{
  "n_layer": 14,
  "d_model": 128,
  "n_head": 4,
  "n_kv_head": 4,
  "head_dim": 32,
  "d_mlp": 512,
  "vocab_size": 1024,
  "activation": "geglu",
  "norm": "rmsnorm",
  "norm_place": "pre",
  "norm_eps": 1e-05,
  "positions": "rope",
  "rope_base": 100000.0,
  "rope_fraction": 1.0,
  "qk_norm": false,
  "attn_scale": 0.177,
  "bias": "none",
  "tie_embeddings": true,
  "parallel_block": false,
  "init": "normal",
  "init_std_qkv": 0.0591,
  "init_std_o": 0.0591,
  "init_std_up": 0.0591,
  "init_std_down": 0.0296,
  "optimizer": "adam_variant",
  "lr": 0.00169,
  "beta1": 0.9,
  "beta2": 0.99,
  "weight_decay": 0.027,
  "lr_head": 0.00535,
  "warmup_steps": 493,
  "schedule": "wsd",
  "decay_fraction": 0.71,
  "decay_shape": "cos",
  "final_lr_fraction": 0.1,
  "batch_tokens": [8192, 16384],
  "seq_len": 512,
  "doc_mask": false,
  "train_tokens": 156000000,
  "steps": 13007,
  "dataset": "wikipedia_en"
}
Each number is 500 + 40 x the weight over its row's rms, rounded and kept within 0 to 999. Layers, rows and columns count from 0. Numbers have three digits each. The size before them is the row's rms in percent of the matrix's.

# layer 3 MLP gate, 512x128, rms 0.157, rows 9-45, columns 0-127
100:448539538530546488539468490432472521532518495556482513513438466477440482505545484570452527487504517540478449501471424437494480502495534423503489450497476487541458544487507555488443490579507405509519540479500523490452554606514473549463569521430540511466482509495417457465490416501499534504505562521483446456440525533477461558513447611443472483465472487503478506502496535490456519432457
094:520455475468469561491557528517440540493554495525518514520533556453558560496541526385499473489540557519535510544509458517479510446413557539511493493544557526499535528459507507498463561520520466483474460501489548508464447480565451471496527533443427450446488459489492533477501486545473559454506511521569472496459467499464480552508478583485525548498589485473497526531576423609517563468513
105:462556451507480542530532524503482515495530508495552518512478493556490438567562483465499610525502599486440542472500551560513573548511522486519553470478506534481532431457527465511520475454480477493527492480444537454527445459510526506449510502520463458546470562556510492499585393401548521489539499554500536479494509469544428500493538444440489431465476413492466522490459447516511476513532
095:511524436535473518497473463481472479460484523521492554505533471391473476496493501459492463396475541508482512577520471518447515565525542520464469462499580497460498541447526601470478460448503524528533470486523495486462500503577460488511466488566496424506518485477429527533536524508452510454582509499516488425506575501500564472552475536495499456496549570550460541569489414522527443460571
105:497592512523533506455498493522490496552497498522513553536512493519531424462516543509475547435510582489496557488441549543505521472489553466530496535546497485522487505507451521479486513505433535513509467411464521411525477522571537500557394504521443481435497528496469475423502547576468531512483508506540446492572480467512451519543523578444467482444458492597521441510563479541495569552473
081:535547507477534510515549555555497534548454497535481477455473535484483467445496456538424552508542611488516488528493587495448458468483513525528504549500521523556538481462645527482468486556503494490450498414507515560478553512529541435568475602507498495534469484519490496517510481471554550517504536539528435477482579471476468438518548523499492543487477446449447527474489513589503493500528
099:454553413460543517505488545529537535520493545514530435490468510545457459452461473497504565416480489536488540552429545474489499497480531544508518474516496507479483467469494530519519486542509568483521425446537584495539529498561507497386481538470596461504477549514476516461507424428538567467506533553508526473513504551412462471457510440464560479465521518488460490487513481541475408542449
105:579455457465490455558461493541557559546466456524582538499480536592460568513518502426521471461540501482438489494537513578470515507486466519489548443562566487537503511454484512474533435539479539522515469501552528565496628430506518498451519504440557472455525537474488509475524453471519504467601466531534541454540461468512502498544492527535547472446520506488477531467440446495475472503516
108:465560499472600525480437523526486482531524458523558580560513530538518509531536423502521511425535540519536466505539549501486456552396506505560553465455508489470559543497479527423504512501521470471522423467494475482537559511503499434559515507479483445482548508455525417475417469447415491551461475510558504498514512484474477454531517490457427512448524502512435489546538559495443535482514
095:537484526552509502484476529483415483482579457575538461533484503451454486572536462484395568419573465498439528444474452413492516524456527492574517522530485580479448483474481555550512497430473558452553519515531516475485506469505436479442510550500523534488498507548493532429464450524524508497548497476461493466484520478526518450512513527505577489446479512465451491485485404547502487506435
101:516508525516516449556468516501514489528497524569541506568470491539472514540566431508521557546527543514529544556435492513516482494530483488518536468579496536444500486477468510441466478533485572539520470453563443541489448562498478478535452433464528499591436473593517467481514514488425522457543479484562508428520424590470494504539482572482471471552446507579491548479518466540497547545522
098:519493491552508576493521459580531472474442555527422530499522506490496567533438493526508429508573527542492552503516439542517560493543539504458530508410523464544553536521490516507477493509554488447486526500486547489503449493483518559508528451516508506459484470446474560515490578560541563534512508543466559476481542436461543550608471539475488594461585455466456490530528550514517489449491
104:468470530553457456540468495502538428481454494514483510412551557483543547479480544426399537501591519522489527539516536536497556435456558478478502501522442508436535522512503406456479507495484516500511444447543503549499474590489521525520419539493494503473493450474494495549445573498535460501480572465518495529556478485542496510469471491570411556497496524448506559554464503504542551486455
092:468535466524464508469622556573480517482518527507566476509484547507446562525438493474461504453527478455471542473480448498489573484458483465497541514463509454485496458489483516458510501486500470490506485522510507568504580426511507518510534431488555521563516512511527510486466465487499487420513515533464536547400488574515498408531520554409533459461514485501588517433471481561456442523419
098:508480448482564494461529511567403502577473509513502570498474477406455551453471444463465469594485533489568578542551448474561558488523509487523473513418572462485555530495453505497490509507481503529469503514526563486476496472512526453580425551545511494492565511470528486569538449518482502461528448480556462460464471505528469533558488507498451522435533450536501541549506476501565512501467
102:464472491481488443476466528514420451524482474552513479500530407468509513519559477457508461553493531576516407497448482530465550467457553483457551461442461463471557486480545447526458522482528479463466562448551492488457532521629482506526538484492462552503502512540479498490509473506496475546507500551502481438477500484389431498566474468488581529490530540474448552549502558555565500518478
110:485469460509542494472464519507450526563556506491525514515547471433477498492560437432516494481498503542506476424476492522492498531520511483566522551501496501575491499439536487447474537607538464406498458507449563486511503511577537521473518567528573458482557471445466506445428463510526475462489486448511501487548521521502465486571510537410434486443596512506474511534498491600515446497457
099:520494439518533455469516528551475508538510525437519525561554597465432501484536495475429534456503473449483502500488502442540440507463495515477485470547508542409538528442540446590507510479537535466547437353528489496491517485615504488523482501556539499498496576531558508483567478537532466492492483545580501484510514474465551470523492510493494529445487552458528544556453506497550500514479
093:447587560491446461548540535527484447508502482525508493495544567471429465490508479532507503504529478465381554484463504561604456463442470574481518434512500513490465495477528539539474476564539535487507421463565481542524478500519488547529498531475463580502509487483541523493516535415540534425587543510423482512493542521521490486564518516483565540504499546567484516491448498452514471459525
093:541459515501487552523510541557521604494520460539475538490522446430539486513438443436515412449477534582493579508437486523464489496486471438514530521463510467539492514536522623490550477514518494591549484528481507498458533532523564508467510477551502486490463451507582529483445503459490627506496517510520581487550501519565536498477494488480517409514527513543457485515520494481496517537499
105:480514512476535376460506487588527509470480557485464528521538487541448565527451567484531511487533581523541479474489476507485517460482530458527532492448581516519587516462544495456472544544434550489435501485486535498540416489462544468505509460463503478513481486504553524472525499524578565492511513528533503440476569462535545441629482541514491546474445468503452531570478512530500476481540
099:465552498435470460510480525516460539524466512505517488513485526456556550540483440502488475447497524480421502457478494476450535488520555426526556549489482485509477522464529572446479543524524475473524438466489470476440514530448517511488547490476475498427476511388555544481493517499450550543446474588482597551455564484566528448442547517443528462438448521463443456561439460527493517515474
105:478431529474470505522515488539537488492481475544456500468464470481470515538485466462502508527540482535541431548597458554513564412542539471500542518494615417457589479520476480538489510531510427492482516465568503551512446561489466539513535480476462458535409484474542497440522475578466474450491402548542521529497512443540526515523479474510443545443469479494451513498489508499570542495530
102:412502523546454511496446482549511435505467551459515500529446525450524499519489527440476470430532538444556530553453507576466465512472525498507483503424517447532541499472486560472528505410421505434458486514512502500503522558487474445560494510547526467546500491548523442535585497534506462540521551455517461554440499433462491548534481476482566460478439497460492537524510552581552555437518
109:559510509543504553476467481461454446519517483526531511520446505472486476391480517464533535507427480592539505487583390449511478505510503528467564485505537528511505509475478473490513521457495496423548444436518512517496490509564516565456450513533602491499467457478427562555501440462472494491539526567547528465496565463471509579498456471471467571419538496517469548528534483491532476466495
100:579437516521454514417481499531501523539463566449500456496524505496510469489572476567484442537505587493500529515592526472475450549483524417526544485564480510506544504491520553506549564529517489449533560463489490540544501492615560539462462557474554496509488495475477486496492429487461450509467470509574502479451482485507494490532483474495583577447523503523431563526550449542495444502477
089:577552458496546501428437477495464530517537506495488513541523488528523527456514466490540511517502500503545496464553393443548483553465545486597562465566483605444489466474438520472523543471487529461527478481522563511457491465564535501505527557512498494519562480467558511478550419563452488456449509509514526431495417483502508434466476465531486515548507465470571486533493499542521418468544
097:478485532490502488490577573510454519535456476439577496534392542444442439494456480492493523498509508498476458500482506535448480457483587496510534535501528530475456541457499533559510445532463523463467487465470509484431530415542460474486527567545534459492431547463499512486495464519573540499499400457524494521476483500473487464577419474472456535460516533503430572468445524578518544503531
104:478423456513518477503592577463494562492440537503490454513506453536516536527523554439453396564507510459507464525493462504550480560508561521436509519459579454506540541401569493483428564522524556514538488516447467495468502530524477560506543497494474497483510520456485470534442514522563529473466556525511528490542484519530526543547551518555501525536572453478456462551493520510526572539554
114:446511562503467505469470467447519528504493443582430421461461503522468571502451463473494509449558587574462481432470525515537543411508515541464504514473543507486594497560539501481536592580416453540513518515555531555502454486537519494488510478476448509485524477524486508509503462586495541511511505526525457500465482532539443528555489484452568526493523571555488514479491511526476559506549
106:444453461474494538484477491515506505456511480457464427515390489557537538518449480483498439479537557543547466554426486484531507399519454551515601496443556466469516568565469498422497484539527494542526552473511465561554463491473488534501483497524504508471539480507503587544452476528463497478566448519529477498441542563508502505481453415523520551464484515518482508486514495436541539459428
106:466533513524571481525476520533531495517535503632530512471496554481525447564478503507501516445580514566474487451466455499503469485529497512542518448516468495563531599559493478484481494552485464507512465520521521579515571510495494511484526584427564482504538449457540458457485478493473504478569455502563545495602474514509491498501406464553542528472458549421465523512433542544510512532488
092:515541480531475528449523517576513511568508488498477495480488491583421491509488476533562494527546606536509565506533514559522565513482537501529549438492528535505470495469501520511493462581458530514505477386519502504483538496511492566481508532455536560482511514493443467478537440577491540482558489487576569527479509501507505496516396452503528470448497620497483467527449482577461460474553
096:557492553493441513479512512546534461479555545583496614452492600551501473473526489531511525550493494473545473523489536524516499442490462540410510431492478516547583523467539511484513498525480466525440546509525491504471490561509543444522457413552532524449525524453524500524463469520489427531440503452476457537468512543488493481482535462476594486530488520576491561551483556470598516497501
097:481561502470516521422546538497540439532541478497527498460493511508501527439494493519547501553509581515498510529493427520504531483519604505479532453438469482538475505440549485472419522641553508541522493457452412490485512443492540534475509505449483542450460464471403488480499500547486502487506483499482526465475561520513476478470492577472530493482524473527467517549469488472423497631538
111:451520471524462432536480515554553529500490479524464515533496509472479526476435519468536559515495562575519473509433504508538500493455486492501521498500433593425450511430460523473480480524485558502535436510512513561428532544526428516451482517505580586528571510472530493508480444549492579427566501450496571478545514488469434473475442479479533514412542500454478456521479521513512438548527
105:513476482455484429553538466568475534542507503502503473486449534502492544523450552430510496429459525543557528496500513490416512499483464459498566480461546527513570470521456505534414533528432496484541451459469502472532430491528531546491505495461518572477481441536484569504452556479516518369493471507552561509488424443483518541551526562520465513477537493545540593476504513523527572492489
# layer 3 MLP up, 512x128, rms 0.146, rows 9-44, columns 0-127
101:531542552469518480468524493579467422499480564460537492464535497496562504513505486464588495476533542515575423483391488597482426452470451491584503444513467461470534480529568462417498507505487462531469465546528449453578556517492527486502538472502549496507507460453450462502467500479491490561472436480470455529455551510434548444501511500422478505449499532508493501534537519469518505511451
095:475459428515501538541566547498534531493510420441460499487493565395508539560511487487475475486547487529515552482530492488473495419472530509457468462510548466467552436457532520477501561529460433497511518536477469503474460485484483521511533455598481544428475494493510524540552525544491531520605479494478450554543470535494549583452575539510491489497516421425482469539499438530536549452538
106:516483465526485410474533499535512510506495524507504454485515517565504548536473516484471448542521490578485450499523523525608427472467551485470518461495504515534430511489506427565444480481496513582520567565580473471551535521567460494415449496546524449489403475440552426481518498528439512521536462487543539543510500497487598498481482496513525531528464526458484454561497574501470499514454
097:520508455488520488437540519522474500553524478557502567483455507509475509446491462442484466539427508473533483442391419513457512447504523440468531517439442526501495481530463453488521508499488433544438527551483463580509472513408531460503524532398506520469470490472551486405521465488471502555473532427537506458531480509555510442566419464518482536512570435512495545522512518468484498541526
104:539540461555512460523498581508455505549508484504498489538448497564530486520549556396602479424474434484481498563504451453539493546537438519459520479504418495522534473506498620486489441463489514456548477433510474486530504455445506496456512512493517544557447476462512536458428480493480519421574565488494502459545553471524480491498494564514500483471493434542490536496453518521451485561518
070:532447487447476579579475459560530494510544537528573507488538551549565517525559468447525470472512533575463441454498544565479497513546426635547493548462591493453478459536489529500423521461521519498498514494535486484554574518501476535480494491538432522491469441506512554553466428470497478517483510479499516523547500454514513476520529553518463474529450549537476478515465512439465510543444
106:531470452458433540494477552557561492436576525472577481545436511503441454484511462476484523512540489474475483439457567509520485559509472527529487482517496467461566506452419480417485552502499546487540552503528466528560438458474456469518507407473469486510501484496439510506526567517494478500531479473467438486563565451528551575510515554558485451481426453503492490518438455476434543464469
104:549519498553493458480556502464447453486508491406527553558564484451560471471511472515457429515537490531518459493589477493546559441480486501486524485516451472433483506506541490441486530483534416464456575505539496556488470508557525490482465533485499483471549545442583477427570576532497487502478526465502527504543463471551459478509564482537428445558569467485508438553545534470472477497538
100:551457446498494491560518517483431465475485632504467493538562461493551514501481480462443448485506513492456521497499544489452529449489417506474484522483421547520502531554461488496522476495404398452458526504525470593554519430511466525492506484522489540521532488446476490474478555498486464472515481500577477569484435499546480495489470470513542526461461531533421526530479394523541494529429
091:552533538507530503471514532511562501516423505464481426503445535511489486507585496486480423482485475547501487506471484502583477483466476390501543470492477454479436493484471462433485547490463402599494490456482510439535538552476437528531507465500506467445518515478523473508506490541425492537476448414498532503535576564468453452519430431511453417497469544514520540496532551545488470509486
101:496455577497557501444500547497439522515511538507481443513509454489467503452506474477571442448576509466511409505526563515517510551424477566515502514412425510498510500433522505523530503433519558490466545527475510455535511487522526446498452481474547547465483591514488491466451465434531531505457476506439461433483444490561566443567442510483504384502503459526489485468507444482488491507492
091:439446519532464527520450523457532475525472531491494435492443567470485500522508526460469466530587444486420400438440490513517405530491457506503454453493496513509536539517566446506515546527548536389494481515460475538516487565466499521489526534491455466428529477515507447534574514502500483445524547471466499533501463512466487499491488441581446412471495491480454545545452492493444496513417
106:492472468510459433444555519492542556520481470470474500454526532553534517417526460510506547529495505514531525432543452594453487513492523479469528494539484507513499524520495478526515508488421530526574491526486518378442481532447539454509479564505499483483533518464434558548485540439527489461466467487478501470542586468412547422445491522488462498445556574490468464492538453434552434471497
091:443455429512511486496437493469508502547496415448486441514491435524546503497515460574491506465405486444442531443474441540519515455495483597544457457558544566568422481480512506457509492489493537479524599457577480519492481433527502493515510462549511557561532520499508560510536485496577506472488537512517447512494503554498572525508511515511414496467501494587466509539482502532490561529503
095:442508499507542520559454563486511538525490501561584538404497502514435402548537523533470523525430532460504472430567550546588472467497473513428521488475542466504508477444592472462483460504463503500480522501434490442561514499468480492483492485451551446524552498552479481478500509485524452497584506535469532496587506479486518561530519487525512448538490475508482519554479531526537385534522
099:462451466508499409468491442539418518518468474542457526497508478471479390512480482496485470515500444549526470498589537485521495472486534477494478499540473575489506440504525496519508447451539480531467522455488541492518481557511508475478529540469429576524497540550480483408466516459484486493502485551409436476455534522455514531554514485563488458555526508437471491545486534630523549546419
111:560509539475561521457506498515523497513436506556557545421473452557504480470481414479475446539548553521471469488492519532496470516480475533525524528436529533487442507531440539473518501516555463527475473510488509466569525419507525531384500581466581475507593546466516465519501439499491497511488544453472510499507500476523530525504525477582438523488507476592404489516552562525521543448546
098:556512532482492525526487445514532523484548470448445522472490550580496454429468545502581455520500541472500536498548492435509424491493445514544470477477456531484511509606407528424521491527500514501497496492537529538545499504467459530567529481446528446480477512470446449571445474513511540561524467514439464524543507567502487476420467497499534545471500477571526572435503485542413566490536
089:484438423509477477459531499427565482497480514470489479502609554566509469591462577435492498516561525501520466510448485515521480489484498469508454485531523493488481500545593430480441542489547496500454554497477426515440419551458481554521520549482509565470517572513496463466568526477511530434491479502517523547415559502497498505476440543509544476538492515519449523517473529454507533478590
099:485480470503456533523530453500422452481401504558426483472404515536516435557475516491490576543550507436506500484498535435515505514526481542514456503446505521526467473529505480449439425557517531508414576511505513449466451510546491461520495476490501452462609489405464450504531471532506480502495486519450462492476530436529524490457498497563513492556518506548489526549539514414498474420510
104:505512502473508426497523486552533483502505631463484442506465467569553524594458542513530545437503426526569517476490519469447513486517479490528504530454470486549517463500497513484552515495514590470488523474480548479514434518482538511545550454561505524498385408549498501474508555508498493538487558549479466472480569482557459485524499490513476520509461425460483482598508537534458441514558
104:472476471490472484463522460491495462534434496462545498459420475530533520579488457500460445397445523466494456490556562451512483416475520452465487504529620469512523532532467515550506526479481437462481540478449415457538501461431430503497502496535448503487539493471528530478525504496495485480481472496492447487605474491540509458530478436562443513548431499491562448518563466548523521466550
106:469510480538491538463528520520417505512517473461466508535489540545442465492526487485446484523391494537495461541500576509542477569513454520511523451521498450525485440444472575516526505516468581453575497457482590493536517477528469504489572477552518441506502550507453469541416461474485541536504479524544470546547537515420528552533471450458530447454589504475536482534560445513457463558521
110:516415561515506610491508420441512483500508454441508538529470564480495536418503482566433522554492517444512482467502488494451557497557494497521492488524528492531489589569477509547503522526521460505496527489474475508488478481451529584493519444453495516470639519509532532509524526525479515516446468458502445507506451597486520534457512424502507478570479425480453491483465573462491452478490
106:512551594519484518579510591527503550469530554423430454567406445452523539488472545534502488469529494520516494541516512457485489484545475536494519517502544533507482470582514515553495505497523491460520497494453535470479478582522546569536496493439538487492434432469456503539437475492464521514464514509436439490424511515530518464478450450518489505558507465575523537512425558577503541453453
095:531408523456491585531575551458477516486502486501535491464552490494470501510478551535416505517540410453471558526485536490534512597481479511521497507525470565503554481511466476492508501473471521462565509432571528405426496569549488548519515519583558518442449480499450492526521469438532448474486581515525454459464577446528440489519490504505550522486548482541482545518501541513491462482516
089:513394581540511467491543520460510412449534551501476448480506494477488520517415532482456496512502471424464546475474532525561482503566395579534454482479513516498462474505525525495506562532486559513501549527461547518433421487444501461539534546502453510500552476521477497532580450476491512465442476465514482441487519448490465493530516552459371469515519541491545490522512562481482521519536
099:572544495519441516494443488491505461468521586550570541480528517516489511565559531473449541537579508505451494473464522522490542456424488499510542538453519595517541521464524442496503466481561474554445477479543537514454408571486439524556483489475440570547504447536489444456473494519509477498526533519523435565449561509569460442473567494493500498497502549525481496576555463517517495520493
104:532434507509530452558554516502546532453491521422533461549542470487541487546514521510445452511545534555439507481464543474468475566534623489582490625513512408477527421472517497500492524536446499490541531450445496496498457512511496584527474489524514497450608525481500480525503459473550534522446475516446480514496517546523538495494541460495517452547494501494450498492475566522544567457513
115:496472558490499545508464500471441528484535563490531549506535456453477494523467590496532450514532529506463489536555494529492470499499538493492480494385521455481498436590494547501534482419563473506517552464560545551464519499559541497567489496427527537509508568510499524512439516505468541474491440456498455462443502540500596560503553498469625449465521544498528480537434485523525466462538
107:478536569514416546555589460519487549487535545534470547481598512451510556528521524485486485502473523473532506456506491491504548585530550527566456460533413519475471464574483513522460462471493543518559536536434565457498461507505484502519442501515535422495452480438474446582472539537505511535421469555504516503523491465509559542472549498472513435540527550525550462521481542539535551525526
103:540517536387515532460507525456594482487505474487535492484483464506537463474502439563516457457487527484510542499477567470497565533455484424445469529502401500462516479522446475510546505452437540457535444457434490500520556461477488522520548484455488558483562570582581521533521532465503461495494477472478473555520496485444515467514518471507433507524528445491553468461481508473502534589600
086:476508537522557545426584464536498530542556563461419432505528423498569597538501539525517525517524504544474501500517507475529552544494538532530540423518562501466501503478537525489501530545485478481529526481517438539422495548422512439520574473444482601538516479491541467450462470547526477497502481441520565528490483469481522572490430437535471551525462556510488456481468503478457494482520
099:517443479606482507411550554512456548543442543501515490546502462518505497548399478506580473533532504451528472517511557450499474503466505466504519468469476544502486471552563501517464555506557496506509511484533477587512535529568507560514582515517572544470486529410501457462550445484521477517498608461483534485445478519523487500462451483420503424492471525549548540514510519489512449456528
103:511492490499532535442502503455548479475504491452537555419517476432481512451480536496513474596503487472599512502506501449461540488504515523437451551544555590502436508415520509493589480506555447475520513529457523551504522477526498515501521494451542401499505538534512461402525537556523436542475438560490463539452556503554439505458529488469485508508499400423499487497490493518461506505506
110:462488466471477387509517569454494525456502536493471541473579496433458519507476539499506481539561516555503485481429521501463468502477461546435470506528505518541461521427493507475503454458529479494538476528508507579468483519450496560430430486501549630505497462502598494560503531536457575481564513523515476552541434479480462514433452433534508511482559490447477515526464533453478476512532
# layer 3 MLP down (transposed), 512x128, rms 0.144, rows 9-44, columns 0-127
100:465474480483454425527513494510461525469492548549495551523478471488432444521507413535507460504569439472516473401548476535524445501469437475563507578553492507440498437548573495492489469479448491541501552515504521560510475459571503484452530468458496499510516537441504434465489498505493518479531473523488507455447552519401535543532424548485427524453566526496458520525525513547488520571430
097:477512517523436512530522538437476499485549421435516508475506500488478528458444565564450460485464436554536554503482561556500452505543456519495473471480510455460549466466462453492563569512483491415503517526490437470473554487459490573478554509523557537463512488540455480526494535563504518532502583509437443514517509482483560530454564422482515462558448467488497425571473516425488473495439
103:463490488511506513504459489468476514507587534479466512470485524506526460547499561489432552566453516507461486440505627464433505530588492517509518458464553534464477528503580423445528537508487451529501481503489509479532521446543520529461567504445470527559521474506461462540510499429495520510591531555478516494461580572474426596512473479567435455519464528509492533479470535509491511555514
100:421525480508523428479495525435527539478519534571507483486489551463458469520488464487501501470474522418459491494497513526490455493526488519452596494548481503564535512491553526545540502437457478519524523549479513473561437472503534461491486439510553491573608510461544576501517505459515453438549479560506487431501500478440546530473479507464444513479565548534492530570464422592528445547541
104:484556476561488494487488504559509498523485500545486547492496520525564420516552476509454525422502505537499508483500526574530451495468495475520542528612545524544522491519484549556492463438498512532554477462465584500535472522548475473528459418497498512417543501442499428467555468478452497517477482521564472472475629458561520499508531474492577522480444458531448500530584482531429486538515
071:484525500528516554548459528452523464507478516460529452510567512540494480487466446481541546449479439472516542473514470547505571528474462597598531487478520474420482479551471513495452480433442516519507484469495428458521544519485538551508440440551460430471417453473590509501499464549562433504563539473571535492481538464496510475473462486473471464513452533578508521443514448531478514487448
100:530483467515501489502510523475433570498494550536528408562538487551498490566567484456511522440533527454583507492483566544483445599489489461538596538505499436439567503523481517527413568483489466481454568468464475512518465454461473406521480466507477522499520510499524515515538450524433466442480484468500522457518561460489493517508471544464427532503483487522530521446478510522549553434556
102:501517485501518440498518420572486444478511467478517586570453468533484561523467444482468483588536477532479466526518431419496491531463537499492499454507450510421437458446479467483509448503513454485515590545482512485482467465536500556493510520491523493503490464538430524488494526460420525521467490518440541512560502498562500460574461453466498510433480513521425498465454427472407525577469
100:505529512489443442561519470483470497553484586580501506513555431483581566489456522459456555587538521467411519501546523532510506508546500559485539506451416491557519442535535498526492476466499503474469479472534444548554471451461498468512513454529573498510481536558538522520462461496534457538526508435557462593510493537551471539530508516492527521512523475593494509475515386488478498493526
093:497487519512442484541509552489382503552588535595530518540520483475493478524548498501491513461587495394478528487494496515521527470440579510556504534542469481535455517493541582526482429487521556523486538508500489547528532491506521525523487496497510574456524454515615512435514431469490536504460493548494559546524472458485535504470518462455524435545449550416483514551508481537454521471531
101:460506583541515600476577557498497482529496543504495453556451512501555500454493554535581522528531537477525481448525509555533504453469458479537530449520451424451449432477531515460517481505572494534512535522539520458569500464587543496544551493521574539432513516558505425496471508431519526517503500467501484494496495492456476536535505508454510489545397514533504518538441470451572443498453
093:499495481438485553525468557495535477607483490593473541472594457537489466455523494467514482476474519524466514483541471410501512483578514472470533476510462511526526530511516519460453515435495551463525472444524523489509531475503500523452464554530550443438440534424443469541453574497521540511481483445463447503483450429519456494523551528506570547515607545548479514533554509513510507565552
103:571491461475486491431556464463496483431544489510429512526471536462522457504510531527484496522486475529564490468454545501519514524487493524512348428499481495436459423482522510475475438450511480532509526497454476557457562497501530548521547533483491516495490534506515495543522485610531480547508576558462528568513450472451559551493527452465492478575476473462524530493421500472501596553508
095:475486542531469482551464512469477501513579521515476505513543472534485482488492477495459503517526459534514494444452535460432481463576417498498597560599498529556599579556508425491451567506513510475515438501421542507496510529504461496536473419516429479493450526535505499485528504506517495523523426550540513424496485451448454462536552445495462558512433510472496473490528498426521462492551
096:538511513456517460446516462526490542401417529548560527452523500542517576470544515552565478483490542573489523453493493438478540507491567414512425520491514503448475526472457538533496442464506546543480498460561489467520457487530466573594433541539498530536499534466497571461506443461493488527594501458546435475519484506482559490471523502513565530494549467494515489454497438491471512491435
098:498468453452419463498480502449544502432516506525473513503515529442497502446424483513554449498459376558556501488506498504501471505541502489467524507519455560552483534566497569576533447484504509545502512524517468487520527460535445489615525484518475550441546567496595472450480506495556521548513502435434542541497455528478493514434601506496502501505489482462495429469515498571480539494508
103:497450519503578523482484464505539462483516467494529494449444492546474408519500500452514450516602501512460474498426505520477472496498499500608338486496496573484455475504481519485485536459535526524486470511478542483594549412549516564441461546489543460477532562534467504448461525529481505500495517493470455558478534523510490455512531464530486525540490517523513503413508509493597535516543
097:454503548450552550523454561492463535545559453475564402479534474486519545512467521508536563497528473404510451518506471472449496470448477482511552525529450443533480553489505436458554536486511536476468507557503514427411523546483486467529459546485475478509491516549554499488512474438504491538448482504535520423538517552502517507454413452401565550487484512563481544464444561457502485493502
095:538529548420566476497557499484565505602468517497482545467563585464454516497516455461462426473466554519451520513472479545522404521476510496571507521498559470550536536508487447562526447533467510501512534483561579492509511496490519501449516525460461531486513429507431456448547553491482507538501561451539496539423431507518467443446499492519484500534574489566485515542543495525491528535451
103:527523470493452586517456453509476495486497539482542451487514506523435536474528502515469530469492478414455481495496475487565537470494482537503549467472552556403510461496514499475410546496470478466458529508501454551449541463488470491502497461472549529478488538500384457466461501557456433583476530522437483414496520511396477553515528513430507548496444534523477510569550482566465439494473
102:497551546518539528537464461501541543525572561453507457509496523496522500566488434461468483512559407514494513514488505503399460570575426500522437536519446503490456595450470560471513544445565563468569520482509497469487507505568464469523494495515576506503527533535518551469520515509508430480559528472489480495499486542448458544473547486511537404516449508474524445548520473438526548456522
100:521467472595480498527487524472528485503515455418485525514493500482510487520610521492435544519466515454456460508492486459433517483516482488579501459571501476478539483512555507506566492458524478514469534494504537516511560550504462467531457450496517457503444518578507524527497497536434413539477566533556451490600473500579567490480437485517443456571440492523480536415570554535540521494501
100:474520488476421524505538507410420580458509475484456570450454486483529566521507534492503479551510485481567509481524447598436538467512533519511439515466595476420508550463531467497486490602519404465444450486491490519448556469461532521511517491487553532511511437475488492483531518509429566453532466447525532550490553496478499538498448522489493503565454475508494497487455500488574452507498
104:504506460473519448453544457525459513545576488468521453482557429557523464499499460526510520529507495461413440445573526503534431460550482495445555492518498562504506485532555462513515479530568531524553525500502520523508420490484561491441589478449476433480489455462514488511436516458457482490526451602529489427487472508552493499491536541469402548494520541531515486510464455475531471589460
105:562463459435471528516522494514498515561498550447473532594471528520460505492468544476532479481567457505502410448505534495455448470491514503485499499490464524552519457539570505475502555461508537503461403527446511439464475541523528544548512546431429477505430460508482405516415516523518552496484578554474441476515415510450486456514510517516453524579457474499484469465493479510458475504579
098:478551458511455511519484519506514518394529521469532504479543431551467462475488557533470518555498378468492460535456520524491484510569498535475532516539539509563552527538502530540471548509427511482502477474506550463377451510552413502526563475479519457463458490560468478536491448440522505491575468537524403521493470470466439481559483524471516494504475494533518444550503527436495557541528
088:525470517529486572507573494499542519488466464507458518523473502533529481542378531465453511463470442528460522471478621574488515474451465543470494428482509490540533570480536431493440509490494503495482488456450484540519434452491474508437500465515495546592558505544526553496545513460539461554548478505532583479502562483512461515471490525498517459499414457511476551447428482490522477581481
099:546477493479552520499551494450496512461532548554572502576474556481410463499550496528510551476524519512479508451501537462501469490442506495458550545450452549581502554542544536501540444484476519574492520447494527475519455537488386553523522479496527471539507434526531453400474462548560509521505473512497522524501502475402447494523458483436523574559537511498487556447503492519493476572554
103:542491519550485499524441499536462461458493415556570529561542432404506458471503492517495556416483483520473443442499509505530470476519462448539418478506418550518510497597466458413516416508498497539460471492492577515514499503553514541451476458482572532569506512504405514478459543549490515545485461463517467523512515519593469485486517497475456478451502527483528517536514443502503486484463
110:448505439493482434452527482479494523506468535492503530498524541467484503583522495497504532439527464454557551471445545572563530442413529428531439493541460509484520535466453545493466518482518504481439546449480444486580553437537414543589489478474487535494524496504513443467567511508610505454513556518480536538459539513515492471507546475486441514493576449467498507487438507540529511563524
108:469511479479483525444472504507458529464465449522615507536573525452513470547523532534533541544474510490475518561590493517470563487540566466491526502457512448528488457456535517547486463542573520470453488477524542487519518537512569521554492566534505508470483491550503428438556553484502572538512489473493495463565460473519466441476484463453527495537457484455403555481466481630458461515497
105:507491545438524522457557503486544509534539453408479559554508452464490448500537517487537472580462521451451481526506534511562513462460470471510392549513485512429429492437468505594473522568570538503466507521528550484529492506556445456472540502519444593506519534519552582559501521503478497494517546468433447521527486527497461485553540557459434511545466471521466461511483481472483525536525
090:533547520496578595471539433545483530475564485522451488470502450457469539566532480493506511545515452492527479550491545534435550475474490479497408480510409508488485535459512499537556481512532534469509512496502453516463564473417496466515529512503575607532550501492503453514520487568471464549410520482518529544492490514501583481457534518590525471517497468543502404496477511549454519502563
101:518545495485425487580459471509633460477532532487525547463478555551482544498539535556489555469454515450506533550410532563470505420524426536533464463546502490547544570515474475465513499507481461511473509534472442449508530521443513448529517485573507531496521446538483532525469490518497492523414536509490490530433572535510488437483514533525528511535567447474479491606499487475461449505506
103:506499474486507530540526461553502417442512467579475485468460513459489511498542520446404465573466493454532463481500537510478515487518523538459408573527525483471490481440430527540583520445548503463491471541537573529493459525447457482503504519468476548490580496541506506522529532527504496483506490413505467576507538472460485520474508491478586496529473476380466501415472540481513556465431
103:501487472517553481468507514422529556457497530458462535451534530458477481531503513507473480542489458511491460499490475481442405493511450514426464491548511516603461573470515547430578481512493498451568442510477475483467520500470453499499427533393547568568556449483533477601518498525488517559471473476519455536494486493529472505462503436482426471478582517461539442468522556466479492520494